config = dict(
    num_hidden_layers=16,
    hidden_size=64,
    num_attention_heads=2,
    num_key_value_heads=2,
    head_dim=32,
    intermediate_size=128,
    vocab_size=8192,
    hidden_act='tanh_gelu',
    norm='layernorm',
    norm_place='pre',
    norm_eps=1e-05,
    positions='learned',
    qk_norm=True,
    attn_scale=0.177,
    bias='qkv',
    tie_word_embeddings=True,
    parallel_block=False,
    init='trunc',
    init_std_qkv=0.0625,
    init_std_o=0.011,
    init_std_up=0.0625,
    init_std_down=0.011,
    optimizer='soap_variant',
    learning_rate=0.0193,
    beta1=0.95,
    beta2=0.95,
    weight_decay=0.038,
    lr_head=0.0124,
    warmup_steps=31,
    schedule='wsd',
    decay_fraction=1.0,
    decay_shape='linear',
    final_lr_fraction=0.0,
    batch_tokens=65536,
    max_seq_len=512,
    doc_mask=True,
    train_tokens=138400000,
    max_steps=2112,
    dataset='wikipedia_en',
)
Each number is 500 + 25 x the weight over the matrix's rms, rounded and kept within 0 to 999. Layers, rows and columns count from 0. Numbers have three digits each.

# up: layer 3 MLP up, 128x64, rms 0.328, rows 40-76, columns 32-63
# down: layer 3 MLP down (transposed), 128x64, rms 0.313, rows 40-75, columns 32-63
up40:466490512492500502534468511508465433502508494508480495460521510522468534532487529523545503449490
down40:530521509474515520511481429509489512502497472577531500561471513491456505510469510517535484524529
up41:513508519484496510480456497485501510532501499500533504492496520487480492523512501487511473490476
down41:507501501490502495496518508521516515525492472491498494542487491493536507488471483505527506482498
up42:464494556508505494480494489448519484501491499499513572498511501460531512494529495536480494442592
down42:551471538469504498501532485497512510481508505494519478511478532485490474527447530490487488486533
up43:521509473500490500539496538475492504501504473495492495492523516493480494463479518510472491482515
down43:494499498459496493514500484482484487505480490507492490481488509506516498453477480460485522495476
up44:509498493485526472492440481486485532509530476450514520497533476473514506492528477539491469444533
down44:472510455542508504504490534494465516493517504488517476478508494502497505536465523497487472504467
up45:534473473507477473473523521531490481552475486505494470491516473494510503512461540492545486496519
down45:487493491499522472535455490507516502500485548481523492481511499474511483531474538481509465492506
up46:510491487492487490480503514475470493473528533493492439455499473499465491512493515513459502474535
down46:511531488493494466488507529510537528467516492474516438444503485561471478481506524484498427453529
up47:471525451475488578516517489494545512482494502451449523450504482532508493529500505507521481464457
down47:488493483501492477490511570521496456534503490468496489513478464539481492507487498516499455479473
up48:527505463466541460489519482538528494468508492504485479530491501509471452523483499489515508487539
down48:495464526503469513513460502464514502532521514495468533491518534480481488505489506539497485514507
up49:487524469525479513501506513495492472474451501529442506496559544488496492509510491482512503513472
down49:524480508464512494492502480524503525481461504492493520533493500492512490492481509484478490518521
up50:512517501549515511548556513536499469495523510487491502491535497511514510520514510510486550486490
down50:485516498542526500528501480505493512455523518494476484482490495511480491501470496484486484464525
up51:521499472520452491480488595505494504495483506489468506463553482495496487481495557532494505505484
down51:538499503514516502517526485535464504485481548485564488516508471528479515483465506492492464503470
up52:512493501517546487528526510483545531530492496497496503475464524484484502499479525468494555475492
down52:495487450491510462470491482521440499496500500459475469501538471505498477506490489467520472506516
up53:516505478496529521513476524553546532529520501472517480462523498525502498514461507449477491467518
down53:463480517470492509545487484491548529527475487467491489490547471537508550477494497478467496537478
up54:533492454502487540490535530530469523486478549488480469510505451527490493508538505484454553505499
down54:491483507497565503495464492448492533470527487445445487503511483500512484516519514522485476517541
up55:530493496480491467501443548534494519546524483523494443501489539462476506534479506516519504488540
down55:529517496493566474475486479462528473451505521509544484532483527543483499492537492483486493515515
up56:512490449463483494490481501528495506478486534491494490515471484526503485486458538478465529492481
down56:436510481508528455499463523469488503446543549537523507502519491493526468472551535547486500496527
up57:497485459506460503468519478523435524531491486526429504478506522475494547468545503526501500518533
down57:480498482484521479482482467446516490507490491482505511478506515519523509481503509468490504509505
up58:492492528500509497506491505537503507495495516515534449527465501482468458472486520500491523490518
down58:520486453518530503505497493546483556503459489485498455518508483489441450497483520486488492526475
up59:501529487494536543471521460502490481488524478502486515499541504542515537514530469528450461493484
down59:523492522478510493499518510470450500521487489505518459540505526530509490519496501488483452511505
up60:423455539522530546486502492469465515482438512480488446520475519520504522508518514483479512476524
down60:538500502470452481522469498454523497527503494538514549515564511456518528460494521496510557477481
up61:472537463497503481515462500486496493509494497516536521491506496513524510509475497539482485492465
down61:522502443455512470483505491490476515541455458489474500527499515449480547476504496505530539492536
up62:522483504535496456449483548526469468531481469466454449531543453538517536501509511521515489497516
down62:436535491572513480536502503495530532484521454469553472493483464502528519523472522534482468488493
up63:463537516494561571519500529492541463516481492467482488531510507497486504473506479505462475507481
down63:458522533547457536473474526533537467468503585457506509522476470474460463460558536506512456497503
up64:487524443497465460491434560464506516509527523526517454436472528510455519542473476448523492445492
down64:528517430545405427532475553562486494560436473545509497467465490533493548503479513512526500490456
up65:528518507464520493509515537488476506465462488484522467518521495523491495486487484509493509484489
down65:505502502512489485518493481493457531523442518506494500493483554519473494488524510486472533498524
up66:526514513533474534469474528545515493505518539485470455514494486520502468489482519503463484430531
down66:467495537453571503513486493475464474493509499487504484501491465483546496523552484495503475533517
up67:471515502487508468496529494475487507482512545461433486477474454457540524493515473499469496528498
down67:460462562466479528518513448475473476501478518476465511492495564477502493480460490486468534507478
up68:485514483510535486525506507491515520518461503485471499531492529508498496495501509503478495499514
down68:503497506493490549496511458536480470496476480514484504479487484460472475484526493519509480482498
up69:512563516486582456548467521507494493507513514531461493497512524495469497487503463476495501466519
down69:532527519509503513504503489512494493490487485489499533497522523517508500522488502466500502510494
up70:493508486504515479502482489494518514470502492527481465496530494443502476479509436516527535517525
down70:476506510501496526506497480475495542519475498520463498484520508554476516488468497470503493506483
up71:461532506486553517487513496488529492486513461493511491469505550514512510519459491490532522491480
down71:468467487495545493510504517484501524491496474504464487506461465509462488516491529506497459508510
up72:488535498531542476479506527538515544506490486507512449507481542490458519471484494486509544488497
down72:481505525498547465489511502492497459496475487475534506505519491517522528549498487492481482496536
up73:455527504504483516476519528491487510522485502529498531488505527453514518507450477547496520485511
down73:490529517466448478497565488503497494505512549515498527534500506448486536466491487543525503496481
up74:481468482491514517497472524474491533491548481432500498485511498485493500523494508508506477540482
down74:522457503495484483536450487505479477487470485508504479504446483497480474482527499508457476511481
up75:467510498504513525499479510492497504485525527530506473472450537472474480467511520522560494495489
down75:493499501499538525492528511525488488507507521510483494501496491483525467499513492508511476508494
up76:490513532505519459525493535526513522505482497506517503535471491505550558512497534519485459483541